Part of a small language model's weights: 1.16M parameters, RMSNorm after residual sums in early layers and before blocks in later ones.
Each number is 200 + 20 x the weight over its row's rms, rounded and kept within 0 to 999. Layers, rows and columns count from 0. The size before them is the row's rms in percent of the matrix's.

# layer 8 attention value, 64x64, rms 0.13, rows 36-63, columns 0-63
096,197,216,206,225,228,243,219,191,185,181,222,200,190,210,170,187,182,198,194,253,185,211,248,201,177,155,199,200,192,207,185,196,191,213,231,224,235,181,220,194,197,241,223,202,168,198,202,199,216,181,217,217,187,179,225,213,217,183,205,190,204,201,186,189
090,198,190,176,209,209,239,227,170,215,164,210,192,184,219,185,190,187,166,235,178,184,183,193,209,202,207,197,193,188,189,203,176,192,221,202,187,186,219,203,224,198,212,199,193,214,239,247,172,174,187,218,203,211,200,181,172,177,178,232,233,165,226,197,199
092,195,177,230,187,207,226,178,195,198,184,207,209,223,158,206,202,241,207,208,183,183,209,221,226,155,204,194,208,199,205,205,179,236,183,199,178,210,204,188,209,190,189,214,172,199,211,177,207,215,221,207,211,169,226,192,266,208,189,211,221,189,225,185,231
095,201,194,213,158,197,195,229,213,198,219,198,231,193,216,209,201,225,187,217,212,183,191,175,213,221,189,162,205,211,215,194,189,201,218,247,230,220,215,183,169,188,184,184,214,196,201,221,187,192,181,183,207,214,242,235,189,206,186,160,167,207,224,183,236
094,192,200,226,181,193,214,171,226,175,187,223,181,208,232,202,207,195,170,225,191,211,174,214,216,223,222,254,177,225,225,195,183,210,213,186,217,170,217,216,197,196,184,256,202,174,184,203,188,188,216,200,198,174,183,204,209,168,183,200,197,194,187,165,199
100,204,221,203,205,215,203,189,199,219,183,199,197,155,186,153,210,222,212,228,210,184,173,202,186,200,224,180,209,197,181,210,214,184,225,191,242,204,195,200,185,182,178,200,214,184,214,235,183,202,231,141,194,201,172,217,197,220,156,204,204,205,193,197,167
094,145,176,180,192,231,192,191,209,211,223,168,211,202,194,188,201,246,206,173,209,213,171,183,205,181,150,209,168,210,183,201,207,234,211,172,195,197,213,217,203,233,174,198,195,197,227,214,191,211,213,203,203,178,181,219,187,205,216,200,196,190,214,160,223
096,194,217,174,213,184,189,178,230,190,189,177,196,176,181,174,165,222,192,205,172,203,234,242,175,209,216,184,166,204,182,163,203,208,208,214,164,196,214,176,219,166,189,206,201,173,185,211,189,204,169,195,227,202,211,198,201,219,200,171,161,182,202,183,194
091,213,208,217,230,190,205,161,186,185,232,211,223,222,215,212,204,205,182,172,248,231,214,201,193,224,236,223,230,191,210,200,169,227,208,193,207,203,199,203,205,207,191,180,194,219,236,215,180,178,164,159,218,202,199,189,198,225,188,200,207,190,167,211,223
096,225,179,168,222,186,197,216,196,178,172,217,195,176,211,190,206,203,207,208,165,217,177,192,191,217,176,233,204,193,228,206,196,211,186,172,231,211,240,197,196,228,188,176,234,196,158,189,158,185,198,214,216,176,201,178,234,200,217,209,201,190,167,213,214
096,218,174,205,199,190,209,184,183,218,228,183,205,191,222,196,217,171,222,202,167,206,202,220,187,169,212,169,166,223,194,190,209,203,205,206,230,230,213,206,224,189,243,215,195,218,167,212,193,131,206,191,184,196,199,232,212,185,191,184,235,198,201,205,209
093,221,195,196,179,185,187,215,213,195,220,211,206,196,203,181,180,205,187,204,208,215,196,221,221,179,198,150,219,171,185,210,149,225,195,202,175,204,219,171,192,243,225,194,196,214,187,200,223,199,217,170,168,179,168,231,152,200,203,211,187,222,191,204,186
094,222,188,194,176,202,186,216,201,162,205,240,193,201,241,180,230,202,243,186,213,223,178,209,168,223,214,161,179,178,212,231,231,189,229,213,191,188,194,196,200,191,194,207,193,199,214,205,210,185,223,234,190,163,207,197,227,222,192,189,216,175,197,191,179
094,185,205,191,211,239,187,214,182,212,224,187,198,229,165,147,223,176,200,201,214,172,199,198,212,204,200,205,203,198,180,198,170,181,222,183,181,176,188,219,185,166,225,192,247,232,211,188,200,192,211,204,177,167,243,218,192,211,176,193,190,195,212,183,209
097,172,214,212,164,218,200,198,172,181,243,197,173,211,202,202,170,212,198,221,209,215,217,202,210,206,234,197,202,181,199,185,209,200,168,243,243,169,236,187,205,220,212,201,211,185,185,179,186,184,179,191,224,169,209,164,196,190,187,235,198,214,195,224,211
094,215,215,204,212,250,182,182,214,193,185,197,199,224,205,182,206,232,209,189,189,226,191,198,212,242,174,190,204,222,175,175,211,227,224,216,193,209,212,218,207,201,200,179,197,247,177,216,227,205,206,173,238,203,167,199,234,163,165,199,196,194,203,205,198
096,213,151,221,174,216,178,161,184,230,174,171,177,204,194,204,194,181,234,210,221,188,219,200,208,172,207,221,182,167,225,197,205,189,228,176,199,218,189,187,183,207,204,205,207,214,176,183,168,215,200,189,229,197,174,172,195,192,219,186,170,184,174,178,215
093,236,185,206,202,208,199,212,237,177,213,197,181,153,176,229,199,246,175,199,208,220,193,193,196,217,208,214,215,189,217,181,205,220,215,196,203,205,199,203,239,187,199,230,258,221,209,191,202,156,192,217,168,190,175,209,193,205,206,217,180,210,203,222,192
102,205,215,177,186,204,228,198,215,179,207,188,218,188,196,198,190,195,201,201,196,181,164,219,191,184,202,205,188,241,175,207,215,189,247,220,169,200,161,162,225,220,231,181,203,176,203,216,211,211,195,172,206,193,209,218,178,169,174,210,159,160,213,214,211
102,205,213,204,203,204,181,174,203,202,200,205,195,228,221,236,182,191,198,223,211,244,218,155,206,176,172,221,194,193,247,196,179,188,190,188,208,227,242,185,198,216,186,199,207,212,185,201,187,189,188,203,187,183,200,178,191,221,204,199,208,154,246,234,182
095,215,220,198,181,193,159,229,171,251,142,207,209,220,190,209,225,191,204,210,209,189,218,186,169,197,208,227,194,219,220,193,199,244,212,216,199,169,200,178,215,172,215,171,184,192,203,221,231,180,204,198,218,175,190,224,185,205,191,194,193,201,209,209,210
099,174,213,187,246,202,228,203,186,190,192,247,219,209,166,207,209,203,189,188,203,161,205,194,208,204,198,182,184,195,187,194,219,216,203,198,191,215,229,208,234,203,233,199,217,193,209,203,195,208,197,171,141,214,185,176,192,204,199,144,171,186,201,179,196
094,218,188,169,179,185,209,181,187,181,205,212,173,212,211,215,174,214,206,182,201,162,208,182,190,195,203,218,182,188,201,226,169,193,219,210,193,240,228,176,208,164,187,203,237,187,210,180,244,210,185,177,215,183,172,205,190,210,185,203,243,236,179,184,204
097,197,209,210,266,191,198,225,190,224,232,204,185,219,200,198,214,232,204,191,158,190,223,168,203,185,196,224,183,192,216,201,220,206,183,250,210,224,171,171,183,226,193,222,216,211,204,171,183,188,215,200,215,183,185,210,189,191,188,204,176,190,197,170,184
093,183,205,120,185,201,195,218,200,197,185,201,187,217,196,207,235,227,207,205,238,212,185,205,198,204,220,164,216,185,206,181,184,191,201,184,197,203,176,175,176,195,195,228,198,174,220,175,188,151,208,174,232,217,197,186,221,177,199,202,218,211,201,207,204
087,198,243,223,168,175,163,211,149,141,192,201,213,199,188,203,207,222,207,196,183,199,221,214,170,219,199,218,179,227,204,212,217,179,193,177,193,233,222,207,194,216,193,213,233,221,220,195,164,194,202,209,208,199,195,207,195,187,190,209,205,171,226,180,193
095,200,222,213,178,199,170,219,197,182,175,195,163,210,192,219,180,159,205,181,199,224,175,214,269,199,218,220,186,193,192,207,178,197,188,208,232,232,212,185,244,204,183,201,174,188,226,198,194,194,198,198,200,196,189,215,212,224,187,187,185,225,229,193,222
097,175,206,242,194,211,208,197,197,203,183,184,215,184,223,187,147,209,197,164,228,211,194,219,191,195,194,195,225,164,203,183,203,188,192,200,192,170,181,174,189,186,192,170,216,204,204,199,201,156,219,211,209,191,216,181,194,164,205,152,216,195,179,187,157
# layer 8 attention output (transposed), 64x64, rms 0.112, rows 36-63, columns 0-63
084,222,199,195,196,171,200,200,214,192,214,181,202,186,200,235,214,213,212,202,168,196,201,170,170,229,249,204,198,199,184,209,204,205,202,148,189,170,199,184,213,210,168,194,178,230,226,183,194,186,237,170,177,202,229,181,168,182,220,183,225,199,200,225,209
084,207,205,192,212,194,180,189,195,162,213,188,201,203,177,190,221,194,223,174,235,226,221,212,194,189,176,201,216,216,209,189,236,208,184,186,210,199,182,205,173,165,197,206,168,186,155,192,235,207,219,187,190,217,215,220,224,229,218,160,161,236,198,195,200
091,172,204,182,204,187,169,207,177,199,209,189,214,184,219,204,198,189,213,186,215,199,188,183,172,253,183,203,168,194,203,177,213,166,201,186,215,181,203,215,193,225,202,206,223,197,177,222,172,199,186,193,195,237,180,225,140,196,221,162,210,215,170,217,194
090,220,216,194,230,209,205,173,173,203,193,182,169,222,188,199,240,163,189,200,182,219,186,215,186,206,207,239,156,204,165,218,223,199,197,178,172,179,197,202,225,200,199,188,205,195,204,172,215,205,213,174,192,192,156,173,210,199,216,236,222,191,202,213,173
081,211,239,178,215,190,177,232,188,229,211,188,218,212,156,202,189,196,226,176,210,178,223,186,190,203,193,171,218,175,189,219,230,182,189,191,184,238,194,180,207,200,219,144,203,223,212,213,198,219,183,196,210,209,231,200,211,233,217,200,204,171,196,227,207
086,188,209,204,183,188,217,221,234,177,238,180,199,221,230,243,207,174,195,205,189,203,215,219,228,207,145,212,187,208,207,170,210,213,198,216,189,199,191,190,203,179,220,192,163,220,218,160,199,199,193,231,209,201,213,200,212,197,239,193,188,196,187,234,232
091,233,248,201,216,181,234,196,212,201,169,227,176,221,174,198,193,215,213,211,191,155,236,216,215,228,238,197,202,221,198,190,201,178,176,216,183,170,180,180,201,189,196,211,195,196,180,205,186,214,207,181,182,215,206,211,219,203,192,195,223,185,160,235,194
080,213,213,252,182,206,236,210,189,181,215,204,240,225,207,224,215,177,221,213,218,188,177,169,239,211,174,192,231,196,208,210,206,195,192,178,239,202,173,212,228,214,217,195,193,211,220,204,194,199,239,175,192,208,180,204,190,162,190,201,201,194,201,232,201
092,185,186,184,162,199,210,212,243,240,164,180,196,174,218,206,213,215,191,236,161,167,166,202,201,193,198,178,173,204,225,213,220,189,194,195,201,186,191,188,176,195,210,203,213,199,173,185,218,224,223,255,195,191,202,190,203,178,206,194,201,212,231,196,184
098,181,215,202,180,212,207,183,197,232,240,212,181,200,207,200,199,187,167,185,220,207,219,175,189,182,224,176,200,205,202,187,202,200,220,204,175,192,163,236,196,180,229,208,180,213,244,209,239,175,197,197,167,211,174,213,173,195,182,194,181,221,239,176,185
081,206,221,172,186,210,189,237,210,195,156,213,181,198,193,181,205,217,201,229,207,180,210,191,196,222,191,224,234,195,203,188,205,195,215,198,169,181,183,171,194,186,169,188,191,196,249,197,220,242,219,204,229,208,200,159,191,247,207,219,181,192,178,200,186
078,178,217,180,227,222,221,201,175,204,209,177,213,198,166,212,232,203,223,171,212,183,206,149,201,190,214,228,200,234,221,191,243,189,195,208,217,193,202,224,217,169,193,203,218,217,213,193,192,224,171,218,212,204,235,198,221,223,197,193,208,181,206,181,241
082,170,207,191,198,208,227,217,221,207,203,169,208,203,172,221,164,209,186,232,163,190,207,170,195,190,166,229,223,213,175,176,186,208,193,190,232,217,202,216,184,198,213,168,180,217,177,206,204,204,174,174,197,244,201,202,164,167,210,213,191,211,174,201,210
090,217,224,189,198,183,230,189,209,184,148,194,210,174,246,230,216,207,211,197,169,207,188,219,188,198,205,201,197,215,218,229,232,203,183,212,192,242,205,193,198,229,181,216,154,184,184,216,192,196,213,194,202,234,177,181,212,183,235,188,202,194,183,206,172
081,197,189,186,229,177,187,216,234,225,158,210,202,203,196,190,216,183,200,196,203,180,185,199,182,195,161,206,220,207,222,216,212,206,223,157,162,247,175,201,212,185,167,206,212,205,224,216,197,203,223,221,172,230,198,234,205,206,188,181,221,169,196,190,195
094,194,198,207,180,151,213,227,193,216,229,190,226,186,207,199,216,171,190,205,219,167,195,188,182,181,214,198,200,205,215,205,194,175,169,205,198,215,193,173,214,177,200,196,219,163,226,182,168,182,204,211,153,204,218,218,167,226,256,209,212,203,203,200,204
088,171,213,176,240,170,187,191,216,188,205,229,174,194,223,189,195,212,181,185,172,213,183,214,197,224,198,176,209,222,196,185,194,222,163,230,188,185,212,219,199,196,205,206,184,171,211,217,246,179,190,202,193,193,223,227,199,221,190,234,234,228,228,207,173
076,150,209,163,194,178,189,181,172,218,196,227,225,235,221,187,167,172,203,222,169,202,205,200,204,179,170,198,206,228,190,207,207,192,180,223,194,187,186,197,170,201,196,174,189,182,184,226,209,226,215,192,231,224,193,190,225,204,163,192,211,187,182,197,227
101,190,220,233,198,209,208,198,195,200,198,188,215,202,203,184,236,184,215,230,207,199,216,208,201,219,183,185,195,181,200,188,192,218,143,188,220,183,236,218,179,140,161,212,228,201,198,188,205,182,203,209,192,201,190,192,216,215,224,175,222,221,166,162,185
104,199,207,199,203,178,202,191,206,242,199,211,200,176,187,179,208,206,217,167,196,178,199,235,197,235,238,176,210,197,163,232,228,209,214,212,183,182,161,218,207,216,211,210,220,178,228,203,204,198,198,207,218,203,205,233,203,174,179,215,197,245,170,167,211
096,196,196,201,217,192,253,200,220,163,233,196,215,193,227,174,164,196,187,214,181,234,192,211,234,205,204,176,236,178,170,191,191,159,216,206,208,222,181,216,176,208,196,211,204,211,183,191,165,207,203,188,193,233,220,178,206,189,220,231,201,199,210,185,191
080,241,207,198,183,222,221,204,227,191,215,135,203,196,215,178,212,198,207,214,220,199,184,211,213,177,218,208,188,210,202,218,171,193,160,227,179,188,194,191,166,226,156,198,182,219,193,190,194,191,213,223,209,181,218,234,195,169,188,219,216,225,216,204,211
093,178,223,230,225,220,187,230,218,221,214,211,206,194,174,189,202,218,202,206,205,219,196,212,229,203,205,182,217,184,202,199,235,206,202,165,210,170,152,227,192,227,190,216,162,192,189,200,162,198,219,225,191,212,227,214,201,185,214,182,163,168,188,225,192
089,201,207,207,166,220,183,180,190,179,198,197,197,166,187,221,191,157,203,202,245,215,147,227,180,216,197,181,203,195,199,221,191,189,201,146,180,199,235,234,207,182,222,184,184,190,203,227,205,200,182,205,164,200,217,192,187,211,198,208,225,198,204,219,211
082,243,235,248,200,201,231,168,216,199,198,181,229,170,198,189,162,192,191,203,163,166,217,209,192,184,178,209,184,232,177,205,201,201,202,197,212,183,209,211,227,214,214,187,211,238,202,228,210,219,192,226,184,177,210,192,187,225,191,176,211,211,219,206,211
074,212,170,192,253,224,237,174,240,261,221,206,183,206,236,183,192,203,202,194,225,200,182,199,230,178,202,201,207,188,194,200,182,209,189,215,192,180,179,213,196,197,191,208,157,212,177,195,231,220,195,212,201,194,216,206,213,208,196,195,213,220,179,230,206
091,193,186,181,209,202,221,179,228,208,205,215,236,212,188,160,215,261,210,194,192,168,222,181,167,202,198,194,220,203,224,195,200,208,192,196,182,181,183,219,189,195,201,193,227,202,157,211,206,230,192,197,198,207,209,173,171,188,223,220,215,165,202,194,158
095,216,208,166,205,174,202,180,219,197,218,205,198,207,203,207,242,174,188,221,168,199,217,191,202,189,201,214,175,205,190,213,184,219,222,205,196,209,213,234,194,223,214,215,205,212,200,202,231,240,160,193,182,201,168,214,212,230,218,238,174,199,213,223,253
# layer 8 MLP gate, 320x64, rms 0.15, rows 0-17, columns 0-63
101,182,207,188,235,201,211,205,154,211,175,229,198,194,194,222,203,167,192,217,168,230,202,196,191,206,202,199,203,199,186,185,188,190,195,207,188,202,217,145,240,187,200,229,212,220,214,167,247,192,226,195,224,207,208,208,193,219,189,175,185,174,218,166,206
111,210,191,204,223,199,193,204,164,234,202,222,206,214,193,235,181,162,215,200,191,220,212,185,228,190,191,204,174,205,222,206,171,187,183,193,197,201,226,211,138,225,202,167,207,173,225,212,218,189,206,220,161,191,219,216,205,202,189,155,191,204,203,204,223
095,179,221,207,172,223,169,160,198,214,220,206,186,208,178,244,219,200,182,207,176,215,213,200,199,196,202,187,211,187,187,197,200,210,189,235,193,215,204,187,210,200,194,219,182,206,214,203,180,178,164,162,218,214,201,205,216,243,204,161,177,234,207,207,150
095,206,190,188,216,204,205,198,201,209,193,223,214,225,217,174,226,197,193,185,190,224,230,189,170,172,219,215,201,194,131,220,207,173,198,185,213,227,195,195,224,208,205,231,171,192,214,176,215,158,198,209,240,195,194,218,182,198,192,209,214,227,230,195,172
114,200,186,221,168,187,216,219,188,227,215,199,224,182,208,209,190,197,177,186,225,197,216,190,188,169,168,192,164,200,212,224,212,192,173,211,155,178,208,219,190,190,195,227,220,169,167,220,208,211,214,200,209,191,210,214,216,217,211,255,193,179,220,209,160
105,212,198,200,187,190,190,210,178,204,194,196,176,213,210,210,199,191,151,201,155,185,175,182,202,181,223,191,180,173,221,229,188,229,197,195,206,212,235,202,177,223,217,208,207,191,164,206,202,206,190,175,189,159,149,213,208,187,207,205,153,225,200,206,226
087,206,224,186,214,181,177,186,229,198,191,180,193,194,207,225,208,191,210,203,214,209,157,200,193,212,192,206,204,209,184,220,220,209,195,237,165,225,186,207,172,210,194,229,201,205,128,203,230,230,204,224,159,197,191,187,232,183,195,182,218,185,192,178,199
105,202,160,178,214,190,210,220,214,244,223,195,221,174,211,180,230,193,197,204,206,205,209,219,240,186,211,196,190,205,213,222,215,220,201,171,207,224,186,200,199,183,166,222,211,192,203,228,196,186,186,218,247,193,179,196,201,161,235,171,220,169,201,225,197
094,197,193,216,257,190,213,208,198,192,207,193,162,212,210,238,214,204,204,227,164,205,209,155,219,198,210,209,206,170,215,192,184,220,190,190,192,194,183,181,188,224,195,215,218,223,181,183,268,203,236,198,200,204,238,180,192,189,198,202,216,208,200,196,200
100,225,209,194,208,161,179,189,226,235,208,191,212,193,203,187,205,164,236,162,185,204,208,232,203,207,218,172,190,202,209,217,215,194,182,177,197,204,195,182,217,186,223,163,216,212,226,246,205,205,231,189,180,197,188,169,233,215,180,215,180,172,216,206,188
110,203,173,238,206,214,182,199,187,230,237,197,179,228,203,195,207,226,216,202,189,200,174,204,196,152,225,205,219,188,165,206,192,188,198,223,226,190,212,224,243,172,177,194,206,196,213,217,198,232,217,190,247,200,182,184,180,181,198,192,213,207,222,185,173
090,201,205,227,212,157,164,206,201,190,195,247,204,203,205,183,224,209,222,188,210,180,177,241,199,213,204,204,194,170,199,164,203,189,209,228,200,204,226,224,237,194,212,190,179,170,203,191,191,186,199,213,190,229,183,174,186,219,195,231,153,205,219,178,209
095,193,197,185,197,208,240,195,195,226,183,209,205,231,192,209,225,186,169,219,203,175,179,170,208,181,148,184,232,236,206,204,206,197,198,191,160,226,161,198,219,194,210,209,172,237,196,200,218,170,202,207,224,205,206,191,192,196,194,190,205,225,193,209,157
101,161,232,195,213,190,177,193,193,245,185,190,234,205,166,191,179,188,202,192,197,217,197,205,183,172,208,200,181,221,187,213,219,182,200,184,258,226,198,165,219,228,160,181,193,219,193,195,203,199,187,236,202,204,214,207,188,187,214,212,172,181,210,185,178
100,213,163,174,212,179,194,219,227,183,207,207,231,195,246,216,177,203,181,189,188,208,216,220,202,195,185,187,190,215,177,206,216,199,201,192,186,180,233,219,217,231,197,194,179,199,225,229,211,176,172,179,213,172,240,214,218,174,233,192,192,181,178,202,162
101,237,218,190,181,201,210,182,172,177,213,222,212,208,157,183,216,225,182,195,203,221,192,184,193,212,201,213,195,193,221,214,242,201,203,207,209,164,223,190,179,209,211,209,196,175,195,156,202,208,214,164,197,205,205,190,196,189,223,181,164,240,236,200,238
103,186,215,190,199,194,210,225,240,193,165,209,196,227,212,210,205,224,204,199,196,223,201,209,219,216,206,169,214,206,231,222,198,205,222,254,214,201,240,187,190,185,226,230,186,186,227,206,209,188,221,165,204,213,188,176,192,200,258,184,216,215,213,216,191
094,185,214,201,223,189,214,197,162,189,182,152,169,207,203,148,190,188,177,200,209,198,180,217,193,172,226,217,209,203,200,192,222,175,198,217,184,204,252,198,208,203,183,184,205,194,200,170,191,205,179,197,230,195,182,228,162,189,210,245,214,175,206,192,201
# layer 8 MLP up, 320x64, rms 0.139, rows 0-17, columns 0-63
095,192,176,211,188,202,224,194,198,196,185,227,188,139,171,184,204,189,197,204,213,213,205,216,174,217,234,208,197,180,184,204,208,181,181,217,203,208,188,179,236,237,186,167,193,213,205,202,172,219,230,189,172,183,217,206,238,186,223,185,214,235,174,221,195
106,192,184,189,227,183,214,179,191,191,210,191,183,181,162,185,219,208,216,218,179,220,193,228,237,187,194,189,227,190,241,225,206,196,212,228,212,215,207,164,204,218,192,176,177,219,182,173,222,200,196,234,168,210,185,189,182,191,177,197,179,177,150,202,185
111,245,195,221,187,190,189,209,216,226,178,203,195,192,200,199,212,205,191,202,218,187,193,209,220,205,185,212,231,251,195,216,170,223,174,174,215,207,197,186,222,229,182,241,219,195,199,203,153,227,175,222,179,171,193,172,210,192,215,177,209,218,205,220,227
095,216,200,194,175,220,207,227,189,209,233,224,202,192,202,225,192,181,223,227,209,176,178,215,200,211,178,197,210,213,224,179,159,218,191,189,181,183,228,194,188,193,239,190,216,210,195,238,187,214,228,188,190,211,190,158,178,228,196,215,212,170,219,249,199
102,185,210,239,196,187,212,202,204,203,151,245,223,208,217,212,198,203,223,213,236,181,222,212,196,224,183,203,179,209,184,191,208,208,187,184,173,228,206,219,190,207,220,176,176,206,195,186,219,196,191,220,185,156,198,210,198,164,209,200,169,209,154,170,182
102,189,191,195,194,214,195,203,170,220,209,195,192,222,151,203,201,166,181,225,175,169,164,227,182,192,194,205,233,181,166,183,193,206,196,229,209,169,181,191,204,167,195,189,167,183,205,185,216,216,251,190,169,198,200,210,201,177,175,225,200,202,186,192,203
108,215,229,204,186,195,230,173,208,212,212,246,192,176,192,164,191,192,202,220,231,235,204,157,192,161,152,193,190,239,161,206,231,197,201,188,203,200,190,197,186,200,176,193,186,198,203,214,174,199,173,212,191,211,214,164,202,217,196,192,198,218,205,211,194
099,203,181,177,225,217,245,217,216,211,168,192,179,220,177,189,196,236,207,204,164,218,190,172,172,180,182,172,218,203,215,214,190,186,181,206,186,194,211,179,223,199,197,177,225,221,214,171,223,175,239,206,175,199,198,184,204,236,194,211,166,220,208,206,194
106,203,248,214,205,185,181,231,204,205,214,220,159,204,226,240,172,208,229,238,202,193,157,155,209,205,203,211,231,205,216,196,202,195,204,197,185,189,225,206,205,177,192,178,222,196,194,193,194,210,191,212,194,204,193,168,190,188,205,194,218,239,194,157,195
103,264,215,189,183,195,182,206,204,174,209,189,212,209,224,219,222,168,192,190,223,174,247,197,201,226,207,203,181,213,205,198,227,176,224,221,193,206,243,211,177,212,216,210,207,206,187,198,199,182,220,189,224,200,221,240,219,210,176,180,211,191,173,224,197
108,213,178,241,178,204,178,201,171,179,176,207,205,188,210,169,180,204,196,241,220,194,197,187,197,200,204,184,203,247,204,210,191,160,169,159,192,176,219,179,180,218,191,162,195,200,228,201,208,207,201,232,208,183,192,238,197,209,183,184,204,200,198,202,236
097,220,153,205,215,182,239,181,196,152,199,190,153,189,178,175,203,208,215,209,201,202,184,173,194,190,200,200,238,208,209,171,249,191,218,210,218,185,250,204,185,193,219,196,198,203,200,188,198,204,176,196,173,219,182,198,185,177,182,194,210,181,218,197,206
098,207,220,229,198,177,180,204,200,199,190,205,215,213,203,190,211,170,213,201,210,227,211,175,219,204,169,199,220,199,175,205,187,138,233,185,208,199,166,241,191,214,217,176,177,194,193,208,190,175,235,190,197,182,181,218,180,216,194,198,219,181,184,153,177
094,190,198,179,186,158,209,189,175,184,204,193,204,198,121,189,199,206,220,230,233,209,194,201,213,190,213,204,177,219,213,200,221,187,212,195,204,198,205,180,185,194,152,165,201,207,184,199,214,182,198,222,199,194,222,169,215,188,200,207,196,195,185,148,214
103,185,182,206,195,220,196,193,183,172,199,188,202,205,186,228,195,202,199,206,185,169,195,194,183,220,208,208,189,235,180,211,172,197,223,200,195,213,191,181,173,192,245,184,188,234,180,224,220,126,216,180,205,193,206,202,221,218,247,186,198,186,174,200,186
102,185,190,212,195,182,199,204,190,202,206,193,181,185,170,221,223,212,203,184,196,203,210,188,209,216,218,188,174,186,195,182,239,243,197,243,217,187,197,180,187,197,220,239,208,204,165,171,216,149,207,184,212,206,220,245,197,193,223,189,244,204,188,223,200
093,163,217,228,200,193,194,207,208,188,204,231,195,183,217,227,196,231,203,185,190,227,218,210,236,175,189,177,212,185,186,198,190,215,157,214,170,205,198,200,205,188,192,233,206,196,226,240,242,199,250,186,219,202,200,187,189,197,186,166,175,225,219,195,194
097,185,222,205,199,199,192,205,192,173,224,177,182,194,198,202,186,206,172,227,195,202,260,199,198,196,193,216,189,223,172,202,170,219,203,216,216,230,202,160,209,188,197,219,171,187,248,183,216,170,209,194,199,217,215,164,160,212,215,193,178,210,174,216,189
# layer 8 MLP down (transposed), 320x64, rms 0.246, rows 0-16, columns 0-63
097,220,225,215,209,192,169,197,199,196,222,215,219,242,188,192,180,227,230,204,195,194,208,216,196,181,174,193,174,195,206,210,177,145,187,195,212,185,215,204,192,192,188,195,164,209,221,225,192,193,194,155,207,194,220,176,186,194,180,165,208,183,257,193,199
103,162,216,209,194,182,177,202,195,177,206,195,198,223,193,208,197,186,179,225,186,192,169,194,174,196,216,228,202,210,202,180,169,225,199,191,206,223,169,199,218,210,188,200,148,206,197,225,176,188,192,167,187,165,185,206,248,205,245,169,205,214,215,216,217
098,222,196,205,178,214,200,193,179,188,218,211,190,192,205,211,193,197,209,184,198,179,242,208,183,185,212,229,167,206,224,196,198,168,183,221,167,158,234,178,204,234,182,193,225,193,177,186,204,174,172,218,212,195,244,209,223,204,207,164,184,210,218,231,179
097,206,239,220,183,178,198,209,211,217,211,193,207,210,173,180,197,192,170,167,166,165,207,172,204,225,190,177,161,196,194,165,197,178,186,191,190,184,184,191,179,231,155,216,185,207,179,200,250,189,203,208,189,210,213,215,202,194,189,186,201,181,172,231,201
108,189,192,194,213,229,188,187,187,212,213,203,221,181,214,217,190,179,193,215,197,191,191,183,230,193,167,182,168,218,185,223,215,219,185,223,206,199,197,215,242,177,157,168,211,205,196,212,249,193,162,208,201,236,207,209,212,219,218,237,204,191,198,189,160
100,214,166,200,242,245,196,187,224,207,225,228,207,200,236,183,196,213,241,183,207,190,170,196,200,205,225,199,175,183,202,187,225,201,187,210,191,185,194,189,188,201,207,192,246,217,196,240,199,204,171,214,190,194,174,213,216,200,211,196,219,215,253,190,192
105,204,192,175,195,226,219,222,171,168,239,255,168,183,213,226,208,189,194,244,197,194,200,185,196,207,197,192,177,176,206,178,226,207,218,196,211,203,179,208,184,220,208,177,203,213,228,213,207,205,188,162,217,209,242,205,185,185,213,187,183,198,164,206,222
099,191,188,215,221,201,182,180,181,196,193,193,176,222,208,176,190,190,182,171,242,187,182,220,189,199,195,193,182,163,172,198,225,214,191,215,240,209,177,196,196,173,192,216,170,200,224,234,178,227,171,200,219,197,179,208,187,141,226,187,188,195,206,197,177
111,185,193,222,190,183,197,204,198,223,191,154,237,191,172,169,181,194,191,168,177,193,190,239,195,187,193,202,193,240,231,196,194,180,216,162,206,186,192,190,199,180,188,184,196,205,168,174,179,171,207,184,224,180,206,221,207,240,168,210,221,208,204,221,210
102,177,219,229,198,178,207,205,205,194,162,204,218,227,157,189,158,184,199,229,208,202,208,187,222,202,196,186,190,212,191,207,228,164,175,186,178,184,163,203,191,187,219,203,208,145,203,203,165,207,207,221,200,191,192,222,189,198,207,184,242,207,224,207,222
102,195,201,196,225,166,176,225,206,221,216,212,184,175,195,171,201,201,198,208,218,214,211,188,178,190,201,210,196,202,140,160,211,219,193,203,246,208,199,190,198,212,188,176,211,199,208,201,218,226,227,194,225,174,220,220,198,225,218,165,203,148,206,212,216
094,172,208,226,159,182,187,199,189,209,207,200,203,180,185,214,206,192,200,173,178,205,199,202,209,221,216,218,250,218,164,195,231,179,197,231,168,225,197,210,199,218,187,192,181,166,186,162,251,200,193,190,171,185,212,186,190,209,201,171,189,217,209,187,177
097,207,183,184,203,204,211,201,182,204,216,176,202,162,179,196,194,205,227,205,222,232,195,223,199,185,244,176,200,221,216,186,150,177,194,214,225,143,208,199,174,218,199,208,218,222,191,214,174,198,169,209,204,202,163,206,217,212,215,203,207,180,186,235,215
099,192,232,206,204,220,183,217,258,226,179,212,193,204,188,206,217,217,191,181,207,205,164,216,195,202,194,230,182,193,176,194,193,191,198,261,200,201,164,217,207,223,208,208,222,151,216,217,206,188,168,181,193,198,183,220,172,195,181,203,198,191,198,229,204
107,211,205,204,154,166,187,202,184,209,175,180,213,200,193,194,227,190,193,233,211,214,186,240,196,190,231,227,217,187,228,176,161,207,199,175,214,185,185,200,175,206,187,188,197,200,179,188,191,210,171,207,197,232,179,205,232,212,178,200,233,216,223,214,244
099,182,207,225,225,211,185,184,200,209,215,209,230,185,174,166,191,176,168,195,202,180,208,183,193,177,170,214,171,218,216,210,164,200,195,214,181,209,201,215,236,228,198,226,183,243,192,179,177,209,224,219,237,215,212,216,194,198,207,179,202,203,160,195,166
102,214,220,209,207,223,215,192,195,241,193,200,211,188,202,150,188,198,226,190,170,199,211,187,227,193,219,211,161,180,186,202,203,176,217,189,204,214,191,199,217,205,205,200,155,201,192,208,169,157,180,224,196,228,209,190,194,235,171,196,161,228,232,206,205